Part of a small language model's weights.
Architecture: RMSNorm before each block, rotary positions, untied embeddings.
Each number is 128 + 24 x the weight over its row's rms, rounded and kept within 0 to 255. Layers, rows and columns count from 0. The size above them is the row's rms in percent of the matrix's.

# layer 2 MLP gate, 2368x896, rms 0.0149, rows 2248-2258, columns 672-895
size [116  78 115  81 114 114  86  91  95 115 113]
[[124 166 140 145 117 135 120 103 104 164 102 144 119 135 119 119 155 108 118 160 122 132 128 117 143 138 164 125 157 146 146 111 160  71 190 170 138 133 122 144  96 125 124  90 162 158 157  87 126 106 123 118 128 157 124 139  74 135 156 160 130 114 136 114 134 132 129  95 119 102 126 117 112 124 128  92 133 166 129 112 165 121 137 107 140 148 104 150 148 140 102 122 135 106 118 122 128 103 136 141 120 122  83 172 115 109 126 192 106 107 115 105 104 176 106 135 118 144 124 112  96 130 187 155 141 164  96 128 107  99 137 116 157 144 144 172 123 103 100 162  97 135 160  96 139 129 106 108 120 102 156 111 113 132 132 130 150 156 130 136 102 117 101 149 152 149 102 109 124 132 146 139 140 156 184 154 105 177 131 148  98 145 146 149 166 147 103 116 170 104 121 143 152 109 147  86 175  88  93 136 113 131 152 120 146 122 130 145 126 140 144 177 160 105 159 127 124 118 122  94 114 142 155 135]
 [119 182 136 108 128 129  89 139 136 111 143 131 109 134 105 196 123 124 135 106 119  87  94  83 106 110  95 128 177  96 132 109 113  66  86 113 143 180 106 111 126  97 132 145 122  94 123  86 105 130 163 146 138  94 101 150 154 152 133 129 121 139 102 173 116 107 158 114 115 103 133 160 113  97 157 111  83 125 126 132 131 115 121 176 121  90 160 115 156 158  75 160 140 117 101 138  78 152  97 171 181 104 168 113 137 142 165 120 128 143 150 151 119 162 131 114 155 172 101 110 176 111 108 137 104 113 131 137 128 108 115 118 111 109 119  91 163 146 162 134 119 111 100 133  96 160 135 152 129 103 148 136 150 151 186 153  91 165 176 155 124 151 135 156 136 123 109 125 105 141 136 108 134 141 136 144 162 174 110 128 140 139 161 125 134 159  99 128 151  98 131 130 123 108  99 106 126 125  69 127  98 166  72 118 156 104 108 154 140 142 144 143 110  90 114 121 164 140 133 120 150 122 130 111]
 [146  83 150 128 145 156 130 131 114 152 159 190 113  99  87 170 118 120 151 104 122 118 114 118 111 121 111 121 131 129 125 123 122 116 153 151 134 128 131  93  99 156 163 150 111 101  91 147  96 133 140 128 119 146 131 161 140 148 136 130 126 154 131 109 151  84 119 109 106 144 152 116 128 122 115 138 116 129 109  94 119 130  90 121 120 137 152 120  89 130 109 152 132  79 137 126 144  95 118 157 128 115 119 150 132 127 135 138 141 160 130  95 126  84 105 135 120 136 178 171 152 107 117 111 145 133 125 124 113 106 195 160  87 155 143 145 149 104 148 107 141  97 136 154 121 141 132 135 137 136 119 132  89 129 174 149 133 136 110 136 121 121 142 128 115 174 133 116 144 146 147 151 133 158 103 172 181 144 152 143 114 124 100 194 105 169 124 118 159 143 146 132 153 119 155 125 122 156 133  99 116 147 134 145 137 140 130 235 105 179 119 155 113 110 111 131 149 129 123  95 134  95  97 167]
 [107 108 132 154 179 125 116 172 102  86 139 117 155 133 124 143 149 141 124 141 129 102  98  87 178 163  75 148 108  91 175 126 134 119 117 103 104 106 164 116 113  94 154 148 129 149 130 139 135 105 120  93 162 106 140 161  98  82  90 104 115 105 119  99 125 130 149 128 137 180 114 137 128 187 134 144 126 159 129 141 172 156 135 121  77  91 142 118 139 139 118 112 130 155 153 140  93  97 147  99 138 121 119 152 140 124 126 133 141 125 132 140 115  97 128 104 151 114 129 116  71 118 122 136 100 127 131 102 144 145 138  85 177 151 176 122 116 135 126  95 143 120 157 115 164 170 116  85 176  82 104 161  91 117  94 116 119 100 124 126  90 114 132  81 147  83 132 131  70 125 125 140 113 149 169 108 122 133 119 127 147 131 123 126 105 149  82 160 118 109 119 154 106 129 137 113 131 140  92 125  94 137  81 120 123 141 138 129  95 107  89 157 159 136 120 138 154 118 101  99 171 124 156 131]
 [154 132 143 140 150 143 133 128 110 147 110 131 158 128 128 134 151 111 167 118 143 153 142 162 163 171 136 112 134 109 145 114 174 137 117 161 122 148 143 129 142 139 113 140  99 152 165 119  63 121 139 155 113  70  97 152 167 139  65 113 126 178  99 129 164 127 126 103 107 135 163 113 125 112 122 115 149 133 138 134 103 157 134 146  93 147 138 130 117 149 140 114 144 143 104 149 125 128 144 116 116 101 142 141 168 161 121 157 151 161 110 130 162 120 108 133 128 191 161  96  96 127 113 148 114 163 115 148 105 144 101 127 102 163 138 115 123 115  93 118 143 116 164 139 125 130 114 118 169  93 145 110 163 125 138 139 141 108 119 130 138 121 145 155 171 148 109 156 164 122 163 119 108 139 105 138 114 136 140 136 147 128 124 114 151 158 183 143 109  94 137 172 125 112  85 150  77  85 130  85 121  92 129 140  82 109 103 101 119 150 117 116 118 129 141  94 149 156 118 142  92 167 163  94]
 [109 144 117 128 144 144 122 120 127 123 148 141 120 156 146 120 138 115 121 140 145 115 123 117 115 103 106 118 159 141 109 166 143 130 159 147 164 104 122 115 105 156 183 143 129 117 133 134 173 138 186 164  93 125 130  95 188 142 134  85 104 133 119 164 157 129 121 101  95 123 167 150 123  96 103 148 121 155 157 132 146 166 146 130 209 123 112 143 111  96  98 162 124 137 124 157 149  87 116 138 144 126  91  93 117 115  96 121 157 144 149 112 118 154 129 158 108 139 121 130 155 122 121  94 117 140 141  87 175  89 108 148 201 135 134  92 169 110 124  97 143 154  61 144 126 161 100 148 158 134 154  98 126 120 125 156 144 142 147 124 124 162 129 109 165 174 132 102 103 143  93 135  89 116 166 112 100 143 138 161 127 145 109 125 136 136 137 125  68 140 160 107 143 143 126 158 117 109 121 138 115 137 104 146  96 162 145 159 126 136 123 154 109 165 102 120 123 122 126 131 150 103 139 134]
 [153 123 166 145 165  80 123 138 130  88 127 130 139 164 119 112  75 101  66 128 158 109 126 139  97 107 118 152 119  88 126 134 118  96  95 107  72  98  73 122 177 138 106 118 161 125 153  97 147  92 123 108 135 128  84  74 121 109 143 130 121 130  98 109 146 127 137 139 143 131 137 141 124 125 120 111 159 141 113 164 154 187 141 133 115  95 128 114 122 109 122 120 111 170 109 101 108 141 126 169  65 160 131 137  98 114 119 126 152 109 131 115 160 111 165  97  90  64 180 123 131 162 151 128 117 160 115 130 100  93 140 130  71 110 148 124 124 109 118 116 159 103 130 127 118 141 133  50 159 186 104 109 142 142 149 141 131 107 125 152 160 101 154 122 117 116 107  98 131 101 122 116 112 130 123 131  84 108 137 136 162 114 168 129 130  91 137 121 140 154 141 128  71 151 145 120 155 150 172 142 132 124 119 109 144  82 156 112 161  93  90 111 104 135 136  75 118 131 125 167 121 168 110 113]
 [135 135 115 120  89 106 131 153 141 131 116 182 126 101 130 139 125 127 173  88 156 172 154 126 166 123 138 133 177 116 106 162  82 138 138 117 136 142 141 138 114  75 149 144 129 181 127  89 124 109 146 129 120 180 124 134 175 120  91 113 157 154  99 141 100 149  90 154 141 149 121 131 160 133 127  95 106 158 104 160 151 186 114 197 128 107 141 125 170  83 144 110 133 141 113 156 147 104 108 119 152 127 147 115 127 132 121  90 128 105 106 116 103  87 119 151 139  89 157 157 149 125 104 143 140 115 148 132 121 111 136 136  94 129 127 123 113 115 124 113 136  89 104 135  77 157 104 117  92  99 137 150  75 163 122 152  79 145 107 130  95 111 128 127 150 111 129  99 173 103 140  53 163 116 148 128 112 176 138 104 144 127 137 184 134  89 111 102 125 118 158 141 171 112 107 127 106 109 139 124 175 151 134 111  94 153 113 147 117 124 162 108 124 110 141 158 114 104 167 109 135 174 114 133]
 [169 135 104 144 125 128 131 156 132 123 117 139 155  99 136 128 108 147 179 110 143 150 175 145 126 118 108 162 111 113 104 109  93 131 149 118 167 141 124 123 100 127 156  87 145 155 126 141 129 127  85 105 123 154 110 101 121  79 101 134 109 103 138 137 104 155 109 101 128 122  81 107 120  99 146 126 139 107 180  99 161 105 134 143 147 113 125 101 130 107 112  92 100 113 133 163 113 120 123 123 138 122 118 153 151 145 166 121  89 146  84 116 168 103 175 135 119  88 129 156 117 131 146  83 130 108 149 141 105 140 163 140 114 177 125 143  95 115 163 146 165  84 122  86  89 148 169 137 173 100 136 111  79 125  79 133 106 136 141 106 172 136 173 105 123 114 120 146 124 118 167 146 120 126 124 141 153 121 136 107 154 129 187 106 142 113 146 186 109 107 106 172 120 151 149 100 161 143 124 123 130 125 131 147 138 125  95 117 167 159 137 130 108 110 114 136 101 139 128 125 116 198 153 112]
 [127 104 151 148 133 103 113 131 130 113 156 104 121 130  89 108 118  99 160 158 165 109 142  80 104  97 118 118 104 144 188 111 151  76 114 114 126 107 148 152 124 103 141 137 127 109 117 112 147 155 139 120 152 107 142 143  97 132 156  93 152 126 125 100 141 146  74 136 112 115 137 112  94 113 145 147 113 139 137  96 103 106 109 103 127  69 125 129 128 161 134 120 154 155 125 145 158  72  99 125 129 107 143 134  94 152 151 142  95 143 109 118 129 144 126 136 141 182 104 112 131 122  96 130 125 142 153 105 116 153 107 177 131 121 114 128 127 113  86 113 112 128 144  70 108 109 133 138 100  98 117 136 142 161 129 115 156 149 152 136 137 133 151 127 130 184 103 123  84  90 117 138  84 156 107 127 155 137 141 103  83 130 152 126 133 100 142 133  97 160 130  94 125 102 187  95 121 132 109 109 116 118 103  89 103 120 122  78 133 129  95 105 143  88 128 145 112  98 150 123 166 183  96 181]
 [141  68 114 145 128 120  95 105 127 145 127 119 135 103 109 131  92 124 153 104 144 132 160  81  98 113 113 113 122 110 127 127 105 119 140 156 165 161 126 135 135 180 130 133 129 141 105 134 131 138 169 179  84 102 110 131 108 135  96 124 153 156 108 138 178  98 101  88 101 159 120  78 143  93 142 132  91 149 116 114 124 142 124 121 133 130 126 143 136 102 121 153  94  99 106 165 141 146 124 176 151 140  98 127 128 126 152 120 131 143 109 108 191 131 110 122 109 117 143 131 151 139 136 124 119 139 108 156 115 110 136 168 114  89  83 108 139 144 148 119 155 120 120 153 176 117 130 158 127 144 139 150  99 165 116 134 116 147 114 137 133 157 193 107 119 144 114 137 135 156 137 145 139 146 122 128 150 141  96 103 114 135 146 128 133  63 137  90 163 193 132 119 115 205 144 110 128 133  80 148 159 145 121 136 124 157  79 136  92 142 146 123 137 103 103 128 147 120 127 148 143 143 150 131]]
# layer 2 MLP up, 2368x896, rms 0.0145, rows 2248-2257, columns 672-895
size [119  83 115  78 116 114  89  92  93 110]
[[ 64 160 154 112 113 139 109  73 163 156 182  93 138 162 108 154 143 109 115 149 139 162 129 104 136 156 168 136 170 146 183 109 153 104 102 138 128 123 142 109 120 110 158 107 162 151  98 118 107 147 160 164 102 136 136 125 137 123 157 137 131 157 145 133 114 141 139 118 105 114 129 104 127 133 134 118 154 146 120  95 137 156 144  97 149 138 145 145 103 136 107 146 112  82  97 149 153 138 112 142 128 131  75 136 136 148  64 156 100 133  71 129 162 194  91 123 118 157 120 131 118 130 154 194 145 135 113 140 109 112  86 128 190 136 119 149  84 157  97 150 123 153 143 129 152 174 143 110 136 114 144 115 130 143 147 158 109 102 117 123 138 120 132 133 136 160 105 126 138 131 156 155 130 138 120 143 129 132 161 138  74 161 113 104 179 156  90  58  94 146 150 142 142 140 106 102 159  95 135 117 134  87 133 143 145 126 161 126 141 110 113 160 158 107 162 115 109 182 162 102 107 149 147 127]
 [107  68 126 150 123 178 122 179 159 107 132 142 140 138 133 152  99 144 180 113 123 149 111  83 114 135 108 118 139 115 106  93  95  98 117 122 128 161  87 150 108  94 112  95 115 126 131 140  90 105  98 165 127 150 154 138 151 118 100  98 123 111 153 164 137 128 111 136 101 119 147 135 163 153 123 109 118 102 136 126 156 123  94  94 115 117 121 170 112 128 124  95 186 128 104 144 123 100 163 144 127 108 121 109 167  96 114 137 110 106  94 102  95 140 124 111 150 138 176 152 136 130 120  91 138 133 139 164 117 114 142 102 127 105 122 117 156  90 123 126 117  87 130 146 136 120 149 139 114 120  91 162 141 155 131 153 132 160 126 124  82 137 136 117 158 118 130 163 153 105 134 121 138 169 140 113 135 127 114  59 130 154 123 155 125  95 132 119 139 147 158 160 122 128 143 131 149 156 120 107 122  81 125  99 104 128 118 185 113 137 104 162  85  86  86 169 136 116 168 141 150 125 169 103]
 [128 132 155 137 123 127 132 140 122 133 148 155 134 144 131  74 185  96 118 166 186 147 132 128 161 128 123 109  70 123 124 150 131 176 135 142 168 110  86 134 127 146  90 124 142 122 124 131 153  71 131 142 114 113 114 101 151 111 121  92 136 141 121 152  88 184 111 173 134 152 148 135 166 125 139 165  84 185 122 142 133 149 115 132 148 130 119 128 147 118 134 136 153  73 126  78 163 149 125 143 162 131 104 167 141 147  95 146 117  97 143 112 111 132 131 145  77  92 101  98 109 143 153 117 143 184 123 136 145 109 122 123 159 137 161 139 137 137 141 122 111 180 122 140 126 119 138 151 104 159 140 120 130 134 124 116  94 127  93 131 120  94 171 168  95 141 115 129 156 134 140 126  85 110 112 156 108 118 119 165  87 127 124 116 133 105 123 140 152 115  99 113 129 121 116 138  64 113 144 164  98 149 115 117 109 161 142 108  99 155 117 135 142 144 160 152 115 136 123 114 142 136 110 114]
 [126 115 116 128 156 114 102 106 138 160 168 135 161 146 169 128 107 130 113 136 131 177 103 112 164 118 150 135 158 114 113  78 178 121 136 115 132 113 112 119 137 109 142  73 134 142 158 173  89 105  99  97 101 114  82 152 136 132 134 143 133 109 120 178 104 118 136 185 122 130 153  89 122 118 119 121 153 148 104 114 133 120 149 172 143 118 156 136 162 154 106 117 141  95 131 115 118 165 130 149 137 121 138 118 112 144 109 166  85 123  99 134  79 103 101 147 134 131 126 105 154 100 112 118 147 129 124 121 121 180 136 131 113 120 164 144 101 103 198 137 161 121 111 107 118  93 118 158 131 131 146 128  84 111  88 137 137 122 115 125 131 153 147 162 139 146 129  82 125  91 138 171 170 170 119 153 121 128 114  96 140 123 178  58 156 136 155 115  90 171 116  93 111 160 115 138 145 115 123 148 141 125 128 117 147 129 122 167 117 159 154 137 107 120 141  94 124 120 112 163  99 116 106 124]
 [152  76 112 137 122 121 128 156 131 131 174  94 137 134 111 127 139 141  88 137  93 131 141 117  97 117 146 144 151 138  83 107  98  88 107 109 164 120 194 103 120 128 115 139 137 156 119 154 135 138 137  93 103 157 116  97 142 145 119 123 135 127 117 154 135 168 176 143 116 130 101 137  81 145 108 120 107 118  59 112 131 100 126 136 136 132  93 114 125 121 116 147  56 129 146 133 142 108 144 134 130 121 143 118  99 137  75 146 115 161 153 143 117 104 149 129  79 105 149  99 136  96 128 113 129 141 140  79 182 157 138 144 134 157 121 126 135 165 144 169 125 150 110 131  96 116 157 113 118 133 127 131  93 133 134 119 124 125 114 137 168 105 137 116 115 143 142 123 123 100 148 113 121 149 135  96 130 135 136 116  96 157 119 146 125 150 134 116 131 151 147  57 148 159 147 118 160 135 111 216 113 150  78 127 131 108 172 125 165 113 187 172 151 139  98 130 133 114 122 152 143 158  84 143]
 [118 143 108 190 168  86 131 121 128 100  94 199 114 155 131 114 131 105 129 119 141 119 130  85 144 141 129 138 120 115 122 125 123 111 119 150 106 127 123 128 153 131 105 134 138 108 124 154  87 136 135 147 109  99 159 154 121 106 157 165 143 112 133 144 134 166 163 160 155 138 102 130 139 172 144 177  88 142 100  95 114 100 144 109 108 144 142 125 132 156 109 121 141 103 132  99  93 124  89 168 122  69 130 137 152 108 171 167  90  90 157 186 126 105 140 131 133 115 135 129 136 130 119 108 127 122 141 132 117 147 119 126 119 149 122 185 145  90 139  87  98 123 111 131 116 125 122 105 138 155 134 138 127 146 103  76 136 128 141 131 119 134 109 121 132 137 102 136 122 134 123 117 120 137 104 167 139 120 147 138 104 109 157 148 140 135 129 137 128 126 146 103 149 127 174 156 150  96 122 116 120 138 152 100 152 114 113 107  85 152 143 131  81 167 144 106 129 122 106 185 119 104  72 106]
 [ 98  88 109 113  98 112  80 160 147  73 108 141 167 131 189 129 119 120  76 117 128 121 115 135 132  54  99 152 105 153 136  92 145 122 120 135 160 145 120 147 134 152 116 117 108 141 113 121 156 117 152 130  92 120 129  79 140 119 177  73  85 134  98 177 101 136 165 104 109 145 126 113 109 109 144 142 120 132 176 126 143 179 160  84 134 121  95 107 110 106 114 158 125 136 131 128 156 129 101 158 145 121 124  75  97 176 124 131 139 104 142 121 141  80 101 153  99 128 191 167 140 145  85 113 134  92 135 115 161 184 124 112 137 132 123 112 141 160 132 120 146 180 162 131 133 109 137 152 126 149 113 142 128 135 115 125 133 108 121 151 107 124  86 181 160 113 124 121 110 125 105  96 132 122 113 130 135  89 160 149  99  87 109 135  89 174 169 134 148  98 110 143 127 158  98 174 125 145 107 126 124 169 120 119 151 155 107 172 146 123 144 120  99  88 131 143 120 150 134 101 138  91 144 102]
 [108 152 130 152  88 138 134  89 149 104 140 138  85 122 182 123 106 112 146 119 126 113 119 149 109 143 133  94 156 130 136 132 139 113 142 132 102 143 170 117 109 143 131 134 103 154 107  75 154 123 144 148 140 111 110 115 107  92 120 128 112 164 102 117 123 164 126 114 125 138 125 164 117 115 171 143 127 140 147 147 111  84 124 131 135 110 120 157 113  95  75 100  86 149 131 127 132 118 111 135  89 159 123  82  93 152 142 127 186 109 125  90  94 149 124 125 155 113 123 118 112  99 110  79 107 101  88 122 126 141 152 150  98 129 143  91 168 132 123 156 134 170 148 113 181 113 107  85 119  97 171 146 123 157 153 156 147 116 121 130 101  94 160 138 127 159 141 131 132 110 124 168 135 112 102 104 160  74 139 136 100 108 155 119 142 143 102 144 116 143 146 101 133 109 129 123 110  83 115 124 129 151 133  83 110 137 132 159 120  95 147 144 168 147 170 118 119 142 198 116 164 105 148 120]
 [144 116 119 133 133 167 134 142 118 108 139 167 144  78 128 117 105 107 141 142 113 104 165 129 120 115 157 111  98 109 100 187 123 149 135 107 120 140 138  94 154 128 142 105 160 149 147 124 129 135 133 144  98 196  86 145 120  87 151 154 145 129 133 120 121 170 123 136 163 140 104 114  68 166 114 129 146 102 158  92 128 136  88 137 144 122 123 119 125 126 183 103  95 122 138 141 120  84 138 117 181 137 124 133 119 130 173 116 123 129 113 138  98 127 147 112 127 124 137 149 156 108  99 140 139 173 131 160 116 166 117 117 165 118 146  93 114 126 151 122 118 112 132 120 184 133 152 161  98 128 175 143 150 111 140 126 103 110 153 117 143 146 155 107 116  97 145  96 107 145 130 155  86 103 106  94 103 140 106 182 140 149 147 122 101 126 124 146 179 163 185 143 147 128 149 137 156 103 112  64 163 139 146 112 125 180  90 157 123 137 145 125 158 120 112 132 149 134  89 132 127 137 133 164]
 [111 141 146 122 117 136 131 162 144 142 125 189 104  95 101 136 159 136 179 114 150 133 156 126 138 155 139 107 142 161 101 133 119 146 103 117 141 178 110 117 136 143 122 120 149 153 126 102 108 131 127 106 141 143 152 118 118 115 117 124 137  96  99 141 133 179 161 139 127 120 115 160 158  98 120 118 135 143 100  69 142 129 141 139 123 145 131 106 124  95 115 113  91 114 115 109  89 135 122 143 139  92 125 103 155 156 122 106 114 131 147 151 109 175 142 163 126 125  98 132 162 146 133 107 123 157 102 163 135 138 156 141 146 141 100 132  92 141 112 139 112 110 144 132 115 181 125 137 134 150 110 146 178  80 121 132  81 146 155 134 124 110 132 150 147 130  77 103 122 144 138 120 108  86 141 102 114 134 144 166 157 119 138 130 148 117  84 140 150 164 143 159 107 118 104 159 148  82 104 131 130 128 165 172 165 125 129 154 140 128 149 118 156 141  98 107  89 132 132 134 123  96 145 139]]
# layer 2 MLP down (transposed), 2368x896, rms 0.0113, rows 2248-2257, columns 672-895
size [121  78 122  77 110 112  82  93  88 121]
[[112 150 131 107 104 101 167 142 110 120 118 145 103 117 125 111  72 133 174 133 116 106 153 114 150 115 103 102 127 106 108 187 115 130 155 127 120 132 103 139 149 107 105 120 126 125 125  96 129 128 127 122 135 168 123  95 128 125 132 120 147 131 135 142 164 115 165 142 152 142 135 134 113 131 127 106 137 160 119 121 150 122 158 128 102 163  90 122 138 163 153 105 122 124 110 131 130 106 143 107 124  69 240 142 124 153 105 112 108 144 148 154 103 168 107 184 103 190 116 118  99 112 188 140 135 116 130 107 131 105 115 121 137 153 112 171  76 145 126 138  94 138 113 104 134 158 101 145 102 127 122  92 132 110 137 124 133 132 136 119 125 144 110 110 107 141 138 160 120 138 135 154 126 128 142 125 134 134 142 168 109 113 126 157 132 114  87 104 136  92 159 133 133 130 105 120 137  90  95  99 123 166 126  95  93 110 154 136 126 137 140 122 112 107 166 155 128 142  94 109  97 116 146 105]
 [113 135 105 104 141 108 166 143 158  88 170 147 116 179 114 120 153 104 114 164 104 120 119 151 101 125 128 146  98 164 125 128 115  82 137  98 160  91 143 148 136 182 143 129 165 138 109 170 138 157 122 112 136 148 152 122 126 131 152 129 146 126 165 118 125 123 106 160 153 132 148  92  94  96 132 106 165  96 120 116 141 159 132 128 136 132 149 138 114 123  94 150 134 109 114  93 115 114 116 113 129 136 169 125 133 113  85 126 101 160 124 120 122 154 102 187 126  75 139 128 115 105 108 150 139 128 120 116 161 119  92 170 149 177 140 130 140 123  94 110 108 156 162 109 113 142 133 150 142 106 103 169 119 162 142 122 142 117 185 109 113 127 129 103 128 133 117 145 146 108 117 127  90 116 143 128  91 107  89 141 122 145 144 145 131 109 143 117 107 118 131 144  92 137 155 144 133 144  99 129 160 169 135 211 140 131 147 139 137 155 144 124 170 159 150  74 130 110  98 134 177 125 140 155]
 [ 93 140 150 113 129 126 153 138 123  89 128 137 109 154 134 114 116 110 125 115 118 137 117 111 107  97  86 125 120 121 106 106 117 175  91 165 148 109 156 142 162 138 109 131 154 151 120 134 143 151 136 136  99 143 126 118 118 164 128 117 101 116  87 119 110 160 164 135 124 158  89 152 118 132 134 140  81 157 161 114 120 138 122 104 164 150  92 109 129 132 115 101 122 145 108 138  87 123 154 122 148 110  98 140 119 129 143 127  63 161 136  89 167 129  92 104 127 120 126  78 116 130 114 132 149 149  89 163 115 113 131 118 148 144 111 103 125 145 120 132  89 145 173 150 110  90 126 118 168 145 146  81 139 131 103 124 135  83  96 149 148 136 153 101 111 153 125 133 147 156 106 136 145  90 113  74 134 109 106 133 100 136 167 144 143 101 114 152 130  94 113 102 137 135  97 133  91 105 137 154 158 130 138 113 145 120  93  69 110 108  89 105 141 141 141 119 135 122  53 103 104 122 132 139]
 [112 133  97 101 124  68 149 131 152 119 102 137 130  80  78 111 146  99 130 129 125 164  96 114 153 140 133 105 159 125 138 162 129 132 151 151 155 130 153 134 131  98 115 148  73 105 152 121 153 134 163 147 105  96 140 141 129  61 136 146 124 121  97 122 115 138 102 121 128 122  72 146 118 140 123 124 106 144 102 135  95 137 125 117 108  95 127 119 147  99 125  98 106 134 151  95 155 129 130 163 149 148 112 136 108 147 108 175 159 170 120 148 141 152 139 137 190  99 133 127 116 145 154 132  52 123 154 164  80 144 152 113 142 134 179 141 140 156 120 130 155 130 139 177 132 132 116  94 120 105 116 111 128 109 133 134 122 111 145 104 132 157 102  96 115 121 101 130 140 111 112  72 140  97 131 185 130  98 119 131 152 122 104 117 122 105 143  91 136 115 127 128  97 132 114 109 133 107 153  98 143 130 128 111 119  95 136 130  96 100 158 132 108  97 131 129 112 143 176 105 141 133 128 114]
 [143 110 139 145 124 136 124  98  79  84 134 122 142 144 123 102 172 134 145 125 123 143 101  84 143 121 128 102  90 144 109 118 109 122 147 148 170 148 132 142 137 110 158 138 146 135 121 135 133 111  97 115 114 132 159 112 141 108 140 101  85 159 136 135 187 131 108 155 180 123  92 150  97 149 102  96 133 127 154 153 141 125 167 143 114 127 127  92 136 125 144 140 136 107 135 112 114 123 118 150 115 145  21 149 136 136 106 120 128 143 159 135 111 116 125 110 120 105 167 153 140 155 110 136 105 148 140  98 120 120 152 124 123 129 112 103  78 140 156 119 128 156  90 131 144 157 125  76 157 116 145 128 160 156 120 121 105 121 143  94 140 134 150 155 108  99  93 104 129  56 162 141 151 129 111 145 132 159 176 125 154 111 174  94 116 132 127 147 127 122 138 146 111 144 125 185 124 126 110 119 155 126 118 102 121 128  89 111 101  96 150 141 127 131 155 127 125 127 148 140 119 165 118 107]
 [168 177 130 138 137 109 142  76 104 102 159 116 150 112 109 107 152 103 141 134 115 116 140 146 148  97  96 146 105 113 158 134 151 168 118 119 151  87 131 117 157 107 142 120 178 123 133 165 132 122 131 146 121 140 175 162 117  91 127 116 151 135 127 107  95 147 160 151 192 149 134 110 105 133 124 116 137 127 131 144 130 152 126 124 128 133 130 106 111 162 105 128 122 111 145 108 158  97 134 173  96  93  79 138 189 150 140 169 110 139 149 166 165 121 140 120 147 149 136 119 111 136 130 125 175 131 131 191 158 181 111 139 135  93 125 118 132 122 149 149 159 128 128 106 120 115 124  79 100 138 154 134 116 129  86 101 127 118 113 103 140 143 115 118 127 143 125 120 125 123 125 141 186  81 146 102 111 161 128 106 118 125  98 113 112 127 124 170 124 126 130 120 133 145 158 120 134 123 162 130 105  92 160  95 134 145  97 178 134 154 125 150 131 119 105 122 146 158  97 186 120 196 122 149]
 [158 101 139  97 101 126 101 174 117 126  92 159 166 158 104 134 122 129  92  85 135 125 105 133 107 118 174 160 120 172 109 137 130 122 133 124 150  82 151 170 109 142 135 113 128 151 141 130 173 160 118 168 157 141 127 149  90 137 107 117 143 121 148 129 120 150 164 136 163 144 115 131 101  86 111 134 135 157 103 153 153 113 158 116 115 115 159 102 117 113 117 104 111 136 153 129 127 137 127 172 157 153 109 175  75 130 156 129 145  99 137 132 148 116 133 121 122  89 138 148 135 123 105 102  99 122 144 149 150 142 126 144 144 136 136 120 163 130 149  65 145 159  91 148 124 110 119 139 111 114 127 125 161 116 130 114 118 108 111 104 131 112 149  89 113 169 143 152 136 113 129 149 121 127 120 136 147 115 135 140 127 148 148 111 136 139 112 130 103 130 110 124 120 128 116  67 131 108  90 118 145 126  99 175 101 116 145 149 132 114 147 123 120  95  80 143 112  93 107 166 121 128  92  77]
 [156 112 147 137  96 139 137 124 136 135 152  78 158 123  94 122 128 166 124 139 133  95 142  87 116 129  94 133  69  98 124 145 112 142 156 136 129 127 124  96 124 117 121  94 112 137 113 126 113 136 106  91 112 127 136 135 130 157  64 138 131 135 146 118 155 153 114 135 112 119 142 100 120 138 145 127 108 117 190 153 148 105 156 152 131 156 158 120 131 109 124 129 100 103 110 101  98 133 125 131 141 140 143 133 134 134 200 145 149 122 118  94 146 107 189 112 119 158 151 175 145 139  97 124  93  95 101 101 169 104 151 132  72 121 141 101 127 147 124 126 109 159 177 164 151 119 117 129  97  88  97 121 123  93 131 132 148 161 133 167 142 127 129 110 104 146 103 111 131 138 163 146 104 109 116 135 137 120 163 128 118  92 144  94 115 150 113 109 134 166 175 120 103 121 114 106 114 113 185 200 113 147 130 108 140 125 132 147 157  99 110  87 109 173 121 121 116 100 110 140 129  64 137 117]
 [164 106 129 114 148 101 123 105 107 125 102 113 134 112 112 113 154 109 100 100 104  70 102 159 142 115  95 130  98 121 102 120 144 117  65 111 113 150 144 147 122 116 106 147  85 138 120 145  98  95 172 156 136 151 106 116 128 111 160 104  98 116 106  92 155 173 162 117 134 136 127 168  83 135 149 104 110 107 170 127  94 183  97 109 120  91 114 153 153 132 122 114 119 104 126 155 156 157 115 135 154 107 133 127 157 130 144 137 115 109 111 110 129 150 106 155 154 126 106 118  88  97 133 115 160 167 161 126 126 129 182  87 142 107 128 149 174 129 148 107 130  95 116 146 132 116 127 168 116  94 123 101 132 120 114 123 119 128 149 117 156 105 109 107 148 179 176 114  89 166  82 132  90  96 100 123  63 126 142 142 115 128 148 127 104 110  85 106 104 135 183 116 107 102 145 103 102 140 150 137 145 135 121  94 131 125 147 145 114 111 118 121  97 171 131 149 147 119 156 123 124  95 108 134]
 [170 167 111 159  97 160 138 121 113 115 116 134 113 100 124 134 193 158 142  42 150 119 131 141 121  82 157  81 114 136  89 151 127 146 158 129 157 166 158 103 156 149 128 123 125 163 145 163 133 119 120 133 132 148 126 115 169 140 102 169 104  92 132 140 126 110 110 159 105 146  84 156 135 147 100 131 132 147 116 175 122 155 120 125 130 115 105 133 123  98 151 119 109 115 130 119 105 126  98 147 126 119  91 151 120 122 149 122 122 159 156 134 152 119  97 122 124  94 151 149 126 118 128 130 123 116 129 147 116 154 151 114  91  87 167  82 111 136 144 100 130 153 114 157 117 143 118 132 138 113 106 132 142 152 145 124  74 135  82 126  96 150 130 111 143 132  90  93 163 156 115 145 144  98 159 136 106 130 138 137 142  91 113 142 131 120 108 125 136 140 145 122 127 124 110 184 166 120 131 131 129 126 162 160 117  90 124 168 141  82 151 101 144 150 166 161  85 137  93 120 147 108 139 123]]